{"rope_fraction": 0.5, "qk_norm": false, "attn_scale": 0.102, "init_std_down": 0.00353, "lr": 0.000781, "grad_clip": 1.0, "doc_mask": true, "dataset": "wikipedia_en"}
Each number is 500 + 40 x the weight over its row's rms, rounded and kept within 0 to 999. Layers, rows and columns count from 0. Numbers have three digits each. The size before them is the row's rms in percent of the matrix's.

# layer 2 MLP down (transposed), 3072x768, rms 0.0174, rows 260-332, columns 288-383
056:489492548554499467489426521555541497480487470540489525538533493557454532456473464455556483570529440518495495481544478412475562437497473497471505433554485451488573429492471450465466441470529536494490487459442524525451467450497448507468558426523431526474491502465491472547446408410550497471
094:497550492490477484503471501455475517512497533448479462475505477529559428450462527520508489515481492463551501496502477509554588472488462454525501529495507481576549506507550505433413516562521517496531543484598426501491518497527483488487426502462488512460392525531501550537444465485525549467
103:519487493511451488492493478435551436491473508533495531486536480446510486538610542557520474517624600519435515557520480487480451448614521517542525468483414531503464483498681483475462515583525492595558509553435506521470468463546461508517532545516594547473515501513491495503521531526508415520
075:520524497455424440494455508421463472547503508465504487504562531439527398474536535506475515516465538532480495614479521508453416511460435498527512530476472472526519473497444560548477510494523529468441546431514555495480553454469550451507494448512472591499489494514461447519487514510503498535
107:553561566526546475515475451398513511482516446513483467588450451560456505500510523573469435485500508585487519540479489470441490509541451491526556504409487497507520479460522473468511465427432483468502510526540474486519477451449519525476517442490516479470470501489498493521519461485489379454
096:472504469547471460490455535496546461522540539517440478485484554539553455483476425496526532524499469494488414444528493539594464504446546497505452476425486455423512511416614468502514523470535520519523521459572487498483532496405435492513475467429468534506424490514524444504522484530434542458
108:541416477489521509532383556485476445476475495481527479569461555491425465501555553500455560516470503474553484469471432437399480524574524491467506490480578511494514421502582571553424523469472581425463507530461546489560462517401541562488426541503475603518539553451488379436488478433489510504
083:466459486588549564517438512541542474496458490504474440534484449453537462481477543482569453504509530562455540530467532488552485524482510508476525460607492505542466511535498524564534513473513580552474498382501507514455441535474575537502395531511502502552429492526523463492521482551440460477
098:505499468439531511448480527492449496422515470495457605471537493476509460535411446445490501522441502548500474553482482507530529563419475437497515518489487512471479496465512524517495535511477477483385520516449579481428495499514512466554522490500572485506465501529470514485543522473510525487
092:431479458540456560526449509540473483422404446564494494531561396482533523548507487469486462514509528547506476509467482489535493513491459525538485544487568540485579487545543523554510558450486470507560571462545516506425517502510507525493495565461569476495458572489497494502568484509526499485
096:439399584575419507517517414526440538519460471492511478505519494511474533438498500518528502491441489483495510486504516463520491552528459486594515435502455509465502489547537470508588498507479500486545504481529557505492441519548467479493518562461438492451487545550545507505546486485499483515
107:472564503550537503578416495495476517510511495469567536498480534495451560477458543501468506552479485513372521495537511590541509571507495476503532445469507443468408553491467489563476518561491515477538492541567491467541572506478439487465472491498498457467544494569489533414501482488579485503
124:545496570503489552515514497496456492545458541508566517522468414521468496413514537445492480475471514527489473478478492576479534494460521387515486538455543445578494529614214425512523561510556464465467515458510465462500474496566535403477508438443584480447487492531515545465431503535539473500
100:558523520478481509447410610591500491494466523473536497530578565461541506499513519453563541587476476523509507514520490492525526507514448506538498455524500444440513516454543538486579510542473486528476452451544497521507468483502556498545531507519562507467471517448514539527516496519524500460
124:477520517522498513575557549449578497438509527508499466517564499574508572564404546501553570420492592495480487464491518458494523564538559500429503441480554566488471520533410465491399548463502532466513477539468573518572544428536491457554452538563557462499506470597444447398457474468500558466
117:461498505564542466514532459515529438506544477493474454505563509505442461566534529509559465479502454527473467460535513494463501477586511518549520415546567442530430463589535482515550459440567471492532475436558531528510553496411498527509579488541444489518453470506498545521534503551562517554
079:424483499529433485499561486435455535495488492471502513495561472546572512417496472458456533470442458459467508529511555571526583534481493518475560430457554455536458502458527458511443495464493531445513466624485473508584434537481548425525495540475478545479499510535496537481459486478478486521
147:489497501432510524534550465584514516426437480549451460457490439449484497440533528451535556553488506493483510483475543496463487535549511473437503543505455512491517474522524605523465499496492501475519501485488526432583535440489513451515516555527488453466469523545457531464495506454549504511
091:570502471443454461444475527638478457457561421492482523572549467497482469485535472476461509528540463518501534573515561464524536508487522475538490477438514519476486494504494533502510524507496459513444482547502473520512459546423524480490501356433515517509614471491481492481532545471459560485
086:441530562502521464534527510523490462526603473481482485481496497568463460508509442522541481537450518497514474422529493450529470490548485514537476541438553544492495505546556521469533461499486497578493480475484507491545513497479518485474547540478452377507453476516515498498493546462514517543
087:442590551506423464486457499528529543484510578494442492438536472480510502452475480487464531505509506467518525481465503465447442527502520473462485483452525533513484489549473544477481423527614480498496486507495509479505506472530457447417517529544488475506531496463528537519535572536469457479
123:474481469494511453432691479461569507503546458526534550506478480428512519383535454541533483448477546486438476541465519490552530525506465501546454532567457537534491492475239492503506503477480522480516408474479497447558508557470523458507422460486510505486509518580517462529560480519550500468
105:555476466501540550496508530535525527594565483483521583545482566527498506426482556501515491511484510483474442512485546492520508502559475535486496550452466538537448428465576520511575476559535409469427531449506494530496508485470526508486453504526427458499569469570570490512515470421426515543
099:450428481473517519473452504512495579512455537543536576495461432490507505439523508521525575456513494500475519452530602490475599516530515555573417490484520515469463502531527516481520550546428466515542531479497543530539550488508455477516445493456456584417442536465476495519532506537525497517
085:532499486436552490546507559555498501538512556495541601531494435464467530462488493563502412463446507456537480598484490459519544464523517432546526481507483520494528465507572484520506599537517489508367469379491550488442508529455545593490547476565447541516442559455471502522512514529429533504
097:454576539438477472520503520478564511499548441466481499472485600499513586536491576501473441543551536543460503463522474550521540510434585500454512427448471495438436461486601503484495461464556476566506500566505533508551499537467506510492532599484470553505530510462456524574482523537520485514
111:512532604478545533461523451540529488441532441434550560445443549507511543450541386470518431533534523465551533530457493552601532509498556467493492425497484488482531533503495493493556516569560525534524424463478520530496539585551556528501428431492595545506441554503485525482458509579558581465
110:476428478496600508479463497510511512523508480503464449463509488498424503509479516547561450491553483526536522515501456481535557489461534560495520445525510483582547482515506486466458571481516497493518493489518524474457438455483524484522421558539477560550432477508583518481518468511538544467
084:539524498562435500530534512475518513543452486413513411507504484457514514478474536507484508503549486451620484480501472517472421511556525498439499446547502437504517558539503529526457472459539502519463504482474488453452552531512510484544520399477494502521418574536552535506426500515530502497
137:585529473542547465533504482456437475498424482527521572460437500538390476499517490474498551506498470495455518442497445375513549470491529585516499475502527460406483490486521484539424514485502477562513502532538514556524583489557455513476466437480531491529461548522517480473506528461518517530
083:566533455477528562511463480541515540470494540457409506411524479440489501476463477448510538446522485499447544555542532562514491513472540495583537530489534522473510504503482509463514544433505499512545541481524543522555524413587486513549522506513472454470494503523516495425421487540546539496
129:504600460471519463470516591530481556475502518481534459446504602464533476511516434458561449517451501542573496614442535542563470466463475480531488433526460518465476487533592560533493476523498493553503408527516519534507464542462462532460438531533482538494526491542488490571471488533540464484
082:453519551535477432536441555448446560435515401454505588634507490506495470539582550430501533479543498429430517528480521549449473550467469492448605455399504499499514450473567560420448460461505550561556414520516410501489563441507553491456545515373499488465505477469480489472474488481501512481
087:493599566500526493504538452447519489459452539421511559518463529447527504518564553488456427527451574533498419491481451531460536489532532464427463534491511501488570519538620412518544494540470531529393434528568535489518526527511483503474432381534491524487490425508516567451513489550470457496
092:529443526517539501500511489530438559500525496511464609501533540497592455397548494398475542529523467455474516422494437542451519450511513495419475499519539509479570511500437508452512467477507504519537526500553488567449517504510499415493485517519493498442479532494448495499441436493481506513
120:524534400458467522579505449559540432531473489436576512520509492448525457512514505566481418600522523502456509523503497486484484527582522534471489462645458473482476494480497454548515482491503526602543486560490506547535434525513503522458469508486517451489549454450492512561513515481595502519
107:452440598459524499563558445489531443513534475494469459491498462464514482496524507498478539503514531557417509504469445463445514508527456556480501537427453502415479484564473518495499426499483519469590553512520527494460521430599465511539452511561530529448439496544467511461503493526446518463
089:435474477534575541538465510499521505529573509453543538447525457581383530479497568464505414385513500473491482577406532499528505502488473492447607521539563481471482530461550496455487585498503587421560478472528493531567456504510458462430514475544505482515540474541430527474460527413509434517
117:456467459440502495501527458486478483559466478520525486467430495429556468464465572529551546470561493432437514539538511465579474531509536452455470511494510485519523498539514475529575508453547531465474508412500428494473529472494470547576509502437411559575530529485551447510552509530506511511
105:491484491560517478515565450487428469496413468516535563610498494463464535583432487491464527544491518511454519547489493452493522486511542508482536465565496428502466532449470487605489541522524460479469467477575519556548546457494482478482462470534513477518493445524597520467517527548513480488
112:536457422525474432472486526430431430440558521444510514600431489568516515491550440464477513501538506446413452521452577480541490494491500546521494504525553500471425526507458516487411509504499502472513464440489488482540554472508504477528460464509429483499508510543508527460483465497567516480
097:536469490450475476537578469476585391452524462531509553448521549475472464515576427505543532566567475463500536401486476522550547525554496505522505419493444523536513556412480539496533528542554472395511462524465489457532501461562499506477576536531530502468479510464549410538441502414511461531
103:563612460527503491507400553516442513527522521426477515483528494526451497453524484434466515517473497570405557504505517442517514505528499494490486450511528481613524493467566447484465532524579463450538457435461513523516583502508522401446575477484536445494549513471548477488548514500481523537
107:570599469503549467468289510531484428518532496597521539468482499490525532490513527443529514461572478481500490460481510528530542476504544478612485502507535541518459464485716523480534568507454508430462546469494468442487445514499549467505490483487502503485476520458459496518528507518518555445
101:512475564462464472503429545489583432518507478486466449524496568479539509470413504525507478537523513534511475533494496497505529494504521537518520534558515492433511460439542558484533484476441516503516470509510500534469531463472515490521535515484489609534466543467526531522480471472447527538
089:504542442485523466515659483551488488545535510469433436517496487552549510519465486452463520544464558473557549518450520525467508509511541493507454465422523523473454471480371434463421495546522545391590572549458553541556469521494502532510534522456530555492455530440510418544509445489486542398
089:464526498607474466524513518536566466498530484504476503552466503428441510490547536566473465460460539532530488511491532428468483546564525520529455528472551445413506482523475563489548526467464479479483522398453507503592483496483522449471493527519581486539492487475542442427553511486450489453
121:503504457533536538547456515488493512534432466546531484483552415563445568455522483500533545400474568545514514515485477478469471528549468467582491525500521521474464504541496436508421539543526499563491506431530519510502509471486515584424590524441534454506463496515426403420547558480499467466
096:548554471502503466551463508487504450421498499498485468517446486458584503522389483424460558542456493514467492512519494513520518544546523475467486488505527510529463447508551416503507485465497460500464467450507537514493558435460497464428515479489545453525482495496507416522545461461592481488
121:529507451464462493463561452500496518480440539507512497479498534500522483506496490487564561568556484522630517416494459480490530483491489540465493488597458518463489528399525536532533526559450401572548545486474482487517515514506531539539544548488458517507536498462470496535464522511443529530
091:419526480452473449490531519478517376481564499495517480519475467559511530583532502523420487551533488440528486546492503467515521517525520527508522477567482475483543531517441570537530511472406438576419501548505499455523471520526504568525447464507393481472528542547546489505558461501476566517
105:526521509548526446548456524493481505510508512525534506542489522498481548500503516490558503489554506583434496558537535528492446506490536484502455484456561525488458451469534484533503476491446490525490446488500473451512532430498448498464518439499469523425492544569499520515482464587547532496
108:519478449439448526419426439500522507502474460532530601504561476522520497499526561546524445528434460511543515434461504422504482610489497526440472547464558469465477479542591477475495536516504565487495444496509461505458540539517482503506493495470483489449502496514476532430447538547593560455
110:514534550478495435486524471509490568536551396499457447519582521580535482505456521459528489502549538441508523524446438558460494496503524600501494503522463497510433489544457460506518485507530538500504476517473523507491493491541459526489440539503454508523448549535400551573504534482471422485
108:487513516488458530455472468469424497545425467488476604386554474519496544507497509580545591573520531435521508482516497498505506491492556527514528582553528476547512489452537518503491494458518474557477495492460531522495461476496536524465477504434411576548483512449509501508492515497466502472
108:496425537494500477519490511570504504536562515466444506522498470449432535571453475540518455466441521475446457508420505537568484541561449501476470542514445451425471482521567555560516449507530455519511455462451514535523511452472443481542518536566466504464564532487525491529475532460520481453
086:504496469530485544482539489446442503470478472505483521530439462494551510480525483521467492501459454489462456486420511589514433514418522443461516515501513492444476542558508568417457519435484552551540503452521440527510460528519569493471500529435422479504593511425543451515523530455548482508
089:462491525491500522627423550523494479440485457476452610566431481545452477563451478442500467552457496455561512480458499450556541489483437516558472522563497511494503513511568518538484600533511509523503461442518472510374441528475495547442585482489579503497477483542510483484438493482536495526
101:551509457376547536549446484591493424542490510515457499463512487525496447518515538558452492525466573484419446485436503486479530543514582412526459570508484429517500429532487515529508551514564474514576434542472499455513507514476507562465495462511412495522469497519470478551544488516464489505
117:508504510525477494513485458487477480583460483456413459551535501469457472455500530499429387441515494481510514478480486434465464518500455476480467464470514488540468544514424578452445547427603486485453502541500547461550465463482512449425459508512551527574517493515406487549539497473514477523
098:519565431456489453488487536471466488477400480628476537487453479518448480430525505517479527511508436408556513453559524474468631454465486520452401493646459569448483462481495539457505537545514507531525458427522522527542529565497555424517472593519472537546494458448498454517477529495546488492
128:509495567559487520533502532413550492481481469469477496492472567436489462604548462518581493506472545429524509480492516581485551512501507494483496456418514513481499529497505502503459532504484492492417449480471499511488496519432514419560506564541497516489477467477458528455465518531465575484
116:413446475418564535444539485515466485433479551520469494507477560473557497515441519509506485511529474419503435451550461482559486415507518521506611466472592482522575539513458570462504570446467435598533507485513462535506498476466524517494560536501481514551544523471544502436592445517587516504
101:454485491499472585473453549461580512515519533501518480523526468482476505545483483580459527482455500558517458473493559498452524417491510531520462509563524390506581563481626536480480554478463488403506526437528535504509514535503543494495574489553529541513474523546482534512566538445470427492
101:520438479490421522590528461512559482495503481463501454491504508466471519384527538588523556403597523530456485522496397544513494455510486500521474459494471517477511480507457514513458515520516532469519380507525573558476549461588493559507458497536511531509438510456545483495458495541547490503
087:481490498492449462503473539466417524579475508540462564567497521518515518526466551491591512449447544545435518464479457539459529444497460514492545473556456449486460507575529492548466584476513535514425489498518495535471442532464479508544482575473493436503538479448475496478453438515607490496
080:592482576446479464562439537478443539509494538471443557512552392467480462493521542474490521510435635453518502580477549503434483503504512562543514502465505416520503512522530531503542502495554483488553502491516494542485510534476514455561550526431428500449569495538536528473506498564572531488
085:523487439560491457459432472493512548492545492494467543490499429497549521444534464482524573510493494529467546429508535542495498527479569438530533543415491464534527488507591498547578482547465500487604524503634522500560506507458526451496505506498513547398504482494531537578510469519413436439
082:552468480496472477537546445498516509449475503453500485498505461531541484492476472457528443468536472587527539483543492468507477495540554433507471543564523502485539475437511530521547497440468562514557619529458414500520439552534501611512504490476469457466561446490458492526477549531462484515
070:449502456481520483441468470521496457505462549471462570489524449538504536458574559491443461486541502530460466477498500452456502471482484468499503463403507525440583462515560441494461438444456520553502507527531593518499562495430438552423577445499542519519495452488519534517532433480496516484
098:445467509414510568555520444456509523527465474449515589475542477495527525481533554497571554458461502523490485462539561557539582499536536506439484512432503427541526453427510524509498499530463529527534507537437535491522431521507545447529508564517470431468524531497510515510563501478512497534
092:495492475539461458509466469457471530508496526419468544464523501466497481503484518519480545481474499467497474479500507498561505560437550504462455530470514472497550542522468492580427519443528464469568548552444447581480473552540475474469541479519575502542587447480464419525468467557409475516
077:456486535535501458509512449542549486475455470460516455467466505519555525498498475488556491542497429515429481544521549500543458502529548428533496469553500488509513512520487513559491466505451526503507477500488501513534517451540530479549497562447551538671459524503531592559473580526492481496
# layer 2 MLP up, 3072x768, rms 0.0362, rows 261-332, columns 288-383
097:441540492471469501488440507485497469496583452558571557483507510443536526533478505453515504517537509538500462453503501499491561513473504602497575511570462506466457451469507461591512509485457520524396462590504460495525546455436507557443533550513465453451491551498562500497474454474551523474
109:509516513508574549475490483475472521501394544544448539506467513501471546483497568515469528538511515511461523440549476431522510523490571514513507540531479470465473454494471466464482567494496464394421521469526464504428523509523488537555452500520469486565474539533509509499480451494512561512
083:492497513496472479514471446518550554466517448510501496465488485532493514463489472460459505529605508524496471373510540478455452490594579544536542439537517557438474550496495481476493464530489496529532498571523436519496420566533513552483582524505503414496463522476485564546493448522439535455
101:491557491484572538524493546553487513519498504546536610476527493447579485466463513462582540487509481456522507491509557439513515501505535487514528489522466495494516501474563489394511480508528476539456490514455514499534525452448531470514598532467540504533494476554436478469531506542480491531
097:515498553471404525562502516438508408469435523525540514463581455455507511473486499435585530482571399479529496546485515489503493492540437534492519549514526529451481523470535533553492562524460559506513496516462470501399471608535508453529513522519507408538494531483498515487458507459481586481
110:511543534516543425473535470547513504502512478527450586511499494522464485544498494464511464463452527531485515558428548527500525524540563481554490545471469461517487489443477471511534500553461524504485455464500487472456513521486479466548489541494491546471546475516500538530511496462473467389
097:485591472485596522491447450536427553531430451492545531423447455515427472518501488497421550509492550504581515458478524478460452523515569446585522579438479467538482489511506499491540479569509545405543493479533491468503534509503446519497474495457478582478541508483568533499459532529502435520
101:475575482500498549518535554478440543506554536523536472507456567545502576483555528553525467428486460493501524535494524527568499431560593519525524547520510531491487456570491488455532513488506540486542509518521534506539451496514453545485483511446494519494504457399507487507523443474430507457
101:508526548549525462490481473539511463479486441529518528457480486474533544505551477475557532444464501484540550521459502506449470453555573494561588488430504500521498473513512545440434484469502556479531514458508539515525512510468576509520482456494493448510417467511505407493554488501457498519
099:515510475527519550531481472531522499466556481557533513532476482469518522488469538551459540467516498454507491452454532562480493464532487498496540527559533491512501469461535479517425562497591437489492536513428557503478482513490503580527549454578474501536470480451452532513501438480500469412
102:483493536486507527466478466515481480498490574523473488498500473480480564495491524492525459519535516458474520469519534536496480469498606444527544455569505518554499494506538499485486492511481532517470452459452537480529404516552562534543523482430497537530497545481524464523618502484454592474
116:563549444494532496470451521454440462524455409488481575522449424474505510461497474469536453423585527443476539548445532566509542531549539428542522470531564496572425519537467554413568498517469433457506545484533436473501430502521546496532491480611496543483445543538512522510423450521513500525
102:561498474512442459581477504561341555439538454496450505523455465485517458424530457527452473496481533503478517498411521439442482525492486498520497504539517580494428545454528479523499566479445466432542502554489526483508512483537453513517501567567503510471522511524486477518545525415483554384
106:500537452506547528374515438481459507554564435493468525475497467478511472476471516496486584541465519454491541530450550498461557473491494487538559461492461516521434480485548524507520558485437456506479486458486530523472484571519546515497455477509483462540515514490553579531497524526434470459
107:495526424467551505476496495596436477464516487524402545505440468547562536566475492492431561484546495530448499513489473564565499522450512403459459525449538513491426434469541494434488560457423547512502493490524510431453454554516535516565440531453533502472509505492523505570516489514451530498
094:564560518514556488533504461488525474476499530569549524485464522457541541481468539568497520502529555468556516539458510512497516491506487505596426542622462490489443519461493478566569456596515532529506464426541491512510588422519495539565487519483545509494475442524442470481491533509462455455
118:533563452490458486521491527495516495529468556538492505501474470470525499482513503516498490478555529510581494496487517505501447457476604510464510516547429560546509492426511408445519537467506533448533446476525485499494535532473531513531495520554443578502478469523514455526487425518505504461
101:592511527540552502492468474451480434515528574492463495439452475576502491493517500548513521457463466463463547466468436454573440436542528501528504532478508481452514490432508456539477455529509488479502461584551513468511563486436518564518417521523483471468467511516515469483405461439456502517
095:553527533483527466596494517437462483474464465466489492503525549478527524502502489462457544490515524460499498545472561501445493494492563517562493529475498437495475423479504544515521542573495475462541506545488469482489456518532493523500508482478521489439585530465484524475549413496523506516
098:545530478524532422476512428524513435457547469539505480513414518514537477584480464469507521504557485571400507554484512515619544501501465491522476510552524499540440458488532548513572542549425465499440457498490504482496527546492513525491532494457539499520549437482505475532501471488507487494
111:556485432483511512514501562470492506517580529542520490473553496513573516493507612511502547456550577490498456490514521547545522469459453540513462466524481494515491446470497477540575527601494488466471549510517539476497454543491540404517498495459461467451497564555539480476504521500475530500
101:514453480488547483430452473526551479484424525565552569484437448496507501485514487534550497495536520566540474450564503534518458500488502482550438539461509517498469475436477467544516535457563467544500464520494481457494455442477525440525482500565505523491470519493518535536450450528519549507
111:496547471538471524476431553510486447485443495552497578497473489470536497527444481464479498494520578519408494503507535500576452492575537542533513523559499480460474521504505523420555484472484528427516467488532480503512502512475448480479509475606538463526474485464464474443584522497514474471
094:608483440530578526488531523471524473540482486540442420550428545495470470579433497479440574501477564437448462467538518513470543493469523459516537493473507535522438512477452450481522525458518500530520510577476417494473491484477588471526463544415451484475527513465491450484483455422560497483
102:577534512445481482468453512546452464469433477472551525429498492446530524445513521485518560444574453421538551462554525571545474476495478530516568489499502559508469521558516545492516484566477482515514480572466535412506444457461564449478476517561457475485516605521500561504556496484512486514
107:530500482494501588499444494546484508490471505545449532422460542565525494501514530495520629497506435488527582460526542531531504463527510492511511481455457493447493537504533516490509528516503512480472588498511471487409517444466478511534507552600491512484536463486497447464465515518467516505
108:507488477446525483447423555494501467520498516529514512561523473499426629487537524478515538511582488458508523501502458530575529478467431576528532513453448515486497515471506555505473550459480442513490563509476512534490463483558530530493542538529543482439544495441561520499520481482581521465
091:475525523502496446500494500548477452556498557521512499405513436548482547455504436506500499459464507484489467508511536507515538580486543445571454550453440510532494507504505443477566447466506525445515446460465459507516537428529502424533507549468448525486515471534501487529510618486496475527
114:490572460474514552491481556486468518494451515562539536492444511508552498476525505493479521409467443516501512442471574512427505505515517542504485412510521500531514529445522450480510580481449570463513521451498500459457462530509493554563551488463504548461534517476449478510526551505460492517
100:522480520474518478495526527477492495524473544592568561490511514534426486490561495542572462436572412539522511537539457515471528527480500488499431466506492517514517567475497557486445471546527468489478463456546456424479499515503550542457523526468548501483458479474481556515525512456550493470
115:491494399563510513427469560508528520539496518520474541532536432485491519564536511491480517513569544553496520608512502488518514458413382540529510482544476616513536438500583505501494638544464533553450463540463497513486446564503529534496502440487488538464503491446502499522462481541539494526
098:550532437515524469448453523529466455501441452505428486502510547523550499525484532516516510570477580487536512452502489506539479494451453511503487463509464503504542541447510517559503539592494521523390589505451557437465527501496407497510508478483485518500539511458472454484525543472367559457
102:497554492486546446484489466534521473520518502558534536501533459501515471484444487498592525489562467434505524535506550494428509527479437508545518476516457518454366500449484486499469551489596517478507562472452458526523451527495529412494502537435591438532571559437514545506516491517491502456
098:476478505464490577419506501457454451449511454530514456527499477574521500492591556497587493531533482531491447584566519503524568547581435457463503611477510501507518514511593487484560507401436518571421496476499441489519441505414506473532495515425482500454486477502578424528587511516480567492
112:518532505525565499530385562471465480487495612574458539489453510537516474493525565474496565495553479472458489432457479489474501513509448471483495608468430512455528509510542531511493520489501411445532526457462453521497534415565455527580411516509498477548504480488481504475523539515496570486
107:537470514450564519411487595504453466463477463550486550440511536528507465463467470431482595510490416434525522480439506505488467512461564552519523491485570473543477544510521570482531574449438534509460485500463504481406528496401455506553518445509467526507500527439528514548521487396459550489
098:502502490593531511458490490524467543478476546568482594436486524537555473465514610459470479468547524500515492500454504485447488498527529514513433570564505471520457478483511527549564537523428470472451494530502463498481480577468431452520510592505409540442533556498527511528470506522503501497
106:440523503466489494513398510599453437524473566515445536542528450496474495520552520530489426506475526536487486437528496490555527402465518436537476569458520506538454492521484550445440521554524499456533459584528505480464530467483490533505479420504462552434440534499464507530532469518545499478
106:436482492483497494530477532493477479472543497543522483543469511501537468451539506498487495433492514541491558473438431485587513484534503555554523443604560475503477568470511481544504455584477427532507510482513458504546498497503499463525527576575454453464557493475513538546507537528531505484
106:526548422503522442454488503531594569484507515527461535491499506566563469563538536532551495489551554562497545410435475505551536486510503452524452542451514496473518496405503538502491522523519451512511527520494506498449525528466542516526467530545486491545519519494513535480439481482434537429
102:564441443529491443479483511498451494439559593504487525448518512449563476473508511472483474531483488450511519529504516498495524439497476481532493537515538566556547504555543547514568523577476523437498538519512490483514455516493480491524553502518452574451419523513452492515545506603451487421
105:539512497584516476500439543491528457458533502522508554513482469492551516499584517451466493545501445562530478478479534506559535436501497473549519451548585511443457442434526553505565529526416527494413463503455441526581425543484532522498496485461482545530479461490409469497470515498406478473
077:552536455542486483453438562473511447482545512513557527448495511534474572499492588404544494461520466517455517470489501520544509473484555550558501479513558525499473547472504436473517566550432513455430560489528480449444479514485487465515451514535462504541472491425488497474463493543511555458
095:499546442541485528479438489528434553455473522479595498460522445477498524472500491424528480452566584441494595437501584457570509472476499476493494454507511516559487487487463470462472512466567485470496484514483526464585526529549471415491447516548515529488519449520469539498505575510452446450
100:451529541531485483517513561546512468513456503548533519518496504478523548545537498474460487423538572469485493526486500493535482531504536506473493446551590484497523543504504565447564570498421494528545477544414461506508522550459490478464482540506501560488486532478533454490450507497492517486
095:520509420485526527489464513591480465502559546546491527491441557522537473462470533385442472559566494541468505546493491570527518468452486506542457503542483523492450503476480476527566552501506486415529528494539432515466464506500458467555493575523547480477533494463474541475501475460545563435
114:525568520538557504510532479564469421506463535511546574515524455486483521482498550393453457509565501489525461457509489463435490506500604533475504534502492490454451480512468504507523595483504496466531525486515449488462518529564435475451528486517505470529426555545471521438482491489547407515
101:523512492461526512448492463504519580473540389605520564471540505487481526460509544511541509413487453518513459564511545559573432487486491459524537578534463506539504566518548539470446481549487559539463453506441508496499466507491560504465558463461473565465513500478534507550497518550432566432
104:498583511462524480478464518552443488471442408478537454463559436524520504469517480459523442458459594541488507489450525559635541528542470579546519495486478486494443475505433457490591497471471447515514478479533481471568475506458453524523461538471532482434467480492508501434527527474475534476
099:517485505483433467483500513472496503476548539517530485471534485473475507487512483453540540507538539480475471439520440564503447487442544476498544442566508499484428567481478496556543466488514461438455478535544473534570500417446510554506510499551581513452431456492533520527493495441542519513
102:485517450553445475543447515536462522562519480529491462498469533386496535540514567529517510467502523459532562469504469489555507554497480510487551549558469504517546496486541556456513544502496463484373554549480569474465498550417550444458464495508457457434494500483491514436584501519520517490
116:524508534512453504517434487474472430479503476479494520426518418522505547490470593516571539448542478515463540467483569489448520496604537455542489571454550510492567400476528530484546512446441496520455511496545509479535518556489518557564483465499482551417515534379507471526502466503476495502
102:488533460506512493561498593509444466430485535523569585524475461490448529509483460438543524466522474564491530485574479468467521458498543517527503534479531455490494503427488541497479544475456516397560510465462435510503476547516541490481537533460478477428529511532463419553505536457549515469
107:572566516481508512457487475597455493483560492485516458407482515534458524500509491388509478486556577501546563511547490559522480499479469478537450581463556461521458468502517497511558473486518493470517467465427584428520426529511548485463409452500487473465490574512505460583503510531451475517
102:495523489506486386540498465498509444495505496511521514628474534536495556542547490468504519441512549513490525484479506479477504483478524558479530484517531491500480503507540447550505555552493548448512560581437484468521555469496524506567448553517451529510486462467505535524504512533508489509
095:508467558533446458520465530481546451481536500516503507552490457433535461436478479464551564456485487455442532437512451482496430482538493526491535491508529513500484529482517551504544524553508472437583527518526520499475506490513523480470479510535529512516439517530442568502572430514548490496
100:504562445509481496487434430450447482501503484508430543485565421507485546527531521495537492538511567491495540463428490540514435488538484459528490523492524470597498521560488512511469517502521527494516478417524509491428457556553440478590560525492462498487566497442436464537462513485467437463
101:491499524525528426478457512566455472466497459501566547581500530416456460527456505391550441443436551487521504461449525533460507541556448483535513509496575572509487522578541497496504499476476481460535399470531475510522465495489458468504382524456545556478525507510530478432561542460502492487
105:480514478483522476540482494482518527454550511541566486558496456456528509551463550500512547546511502428516491530458558522587553459482443520524533552536489507559487537489502436492531534562464439527512569488462480506539506511504473483491528521461493567507481474480433500486473526468496434524
104:586467463505468421540465518502476396502502466475489479521528565482593501446466603453492514510528495542523528501533528534468514572539543530517488477476534505522544547526478580577482585455432468437484452504454455452392489499502485495515477496506467472528488508531517419469440516434463550525
110:462503521491556481499441480490510538439492406515516519467490548491532608481457533449524486439484485486508491501516494542536627571535497594571495493494484496488484471480503517398573510457458454517423515530536498454409550509490508476523563432596514523511378586508466496504474437549459525530
110:548542484530501479450468530530462448497537441460568497575492429543431449470572509436479496423509528602535570519512575525444505511506559528528541503493485497548443521518500446529616503486485498406589527474523523524524450545590498463472483431496478501447485495477435540547495475460526429471
108:506580471606546508470447476568506424475491516493533546557438523584541487564550501473520483519509403524527436445501504526500475524477527498502475516510464473478469542433466463462484523483488544471517542502466507453507500448518395475511493462476481433493450547473523496500545528457548582568
091:455525445449540534492520531450495465536522525530528520484463526512500545580529481446530511483487499479467495482529532514525459553505537475497514576443510518478504493469549503533454518487496540501522559448516496491478428489461494474530484509487515484513582472538498500429556523461516496497
098:567533491544564456466496497500505424506548460513553464496472481514538484502481528454531455435508475509543565502507515526547544493452555473506505432525564553546464458499533503504538533469496547439532524470478462535522557506481597450471451465494509500524490501531544486531485503481475444501
080:490500426487503531525533552497485475439461448443515452492408503539541578544508500483535429467537424511604483428529463454453565505554484493514545471614480537492513472483503493515539524520400532463459413467491491481447488520512507509481459507564570510498354512519466522490542528507509492523
096:530515530529521533499426518559498477488526556521523487433519524423506409501431538476404469444525495532560528573454476505480520505566471503520472526483491535508424527494482523519555588447454534450510496477501484485496523441514418522477559549507518552489529497514415475502502480546539506463
088:556451559405541497403446500452511506535556518495488522481531521472530494516551493559463541527518492501521528509471542507462548515511527602566525528463527528584495488472506544500522503448451466425494533535519525467450449479475592417525543448551460449512538499455469482521528471451474534498
085:535564541528440571522455457462455515460490457499588472530510517429523493463468489473540481495504495462533530500478516469533435561534512554522560525521573542562529547476493498518555539458512456509466555547493502489525539489569482520528419550444450571457482572418432475505418462537508480513
098:553537513547564464542481538491418506476564525564540535455479465461555519466523496508526458524486479538505527530459486443475450513490437486597489451524448536480474570472507488580506495491462501477427491456491472537390547468474514425554519493444562547509538478516497511494553532526462567480
098:492506507531489518502475542514528495429482502491520493512503524442572508506470556489498456519530584492468479439487450456553521455537387534498451544535457503464446533487489579517485507492521472476449541502545436470490463525487517484476444418504485485472457524485511544484496544474499479493
088:541510513512483474457435551483445465503517474602439475503505530456438501502536532443483477530581604455599554453528529535559489499537483528535543445456468500509428495512495525524497539503500480490414503547525530501472473503442457536476480512581570523418500535556543534520474426522485560512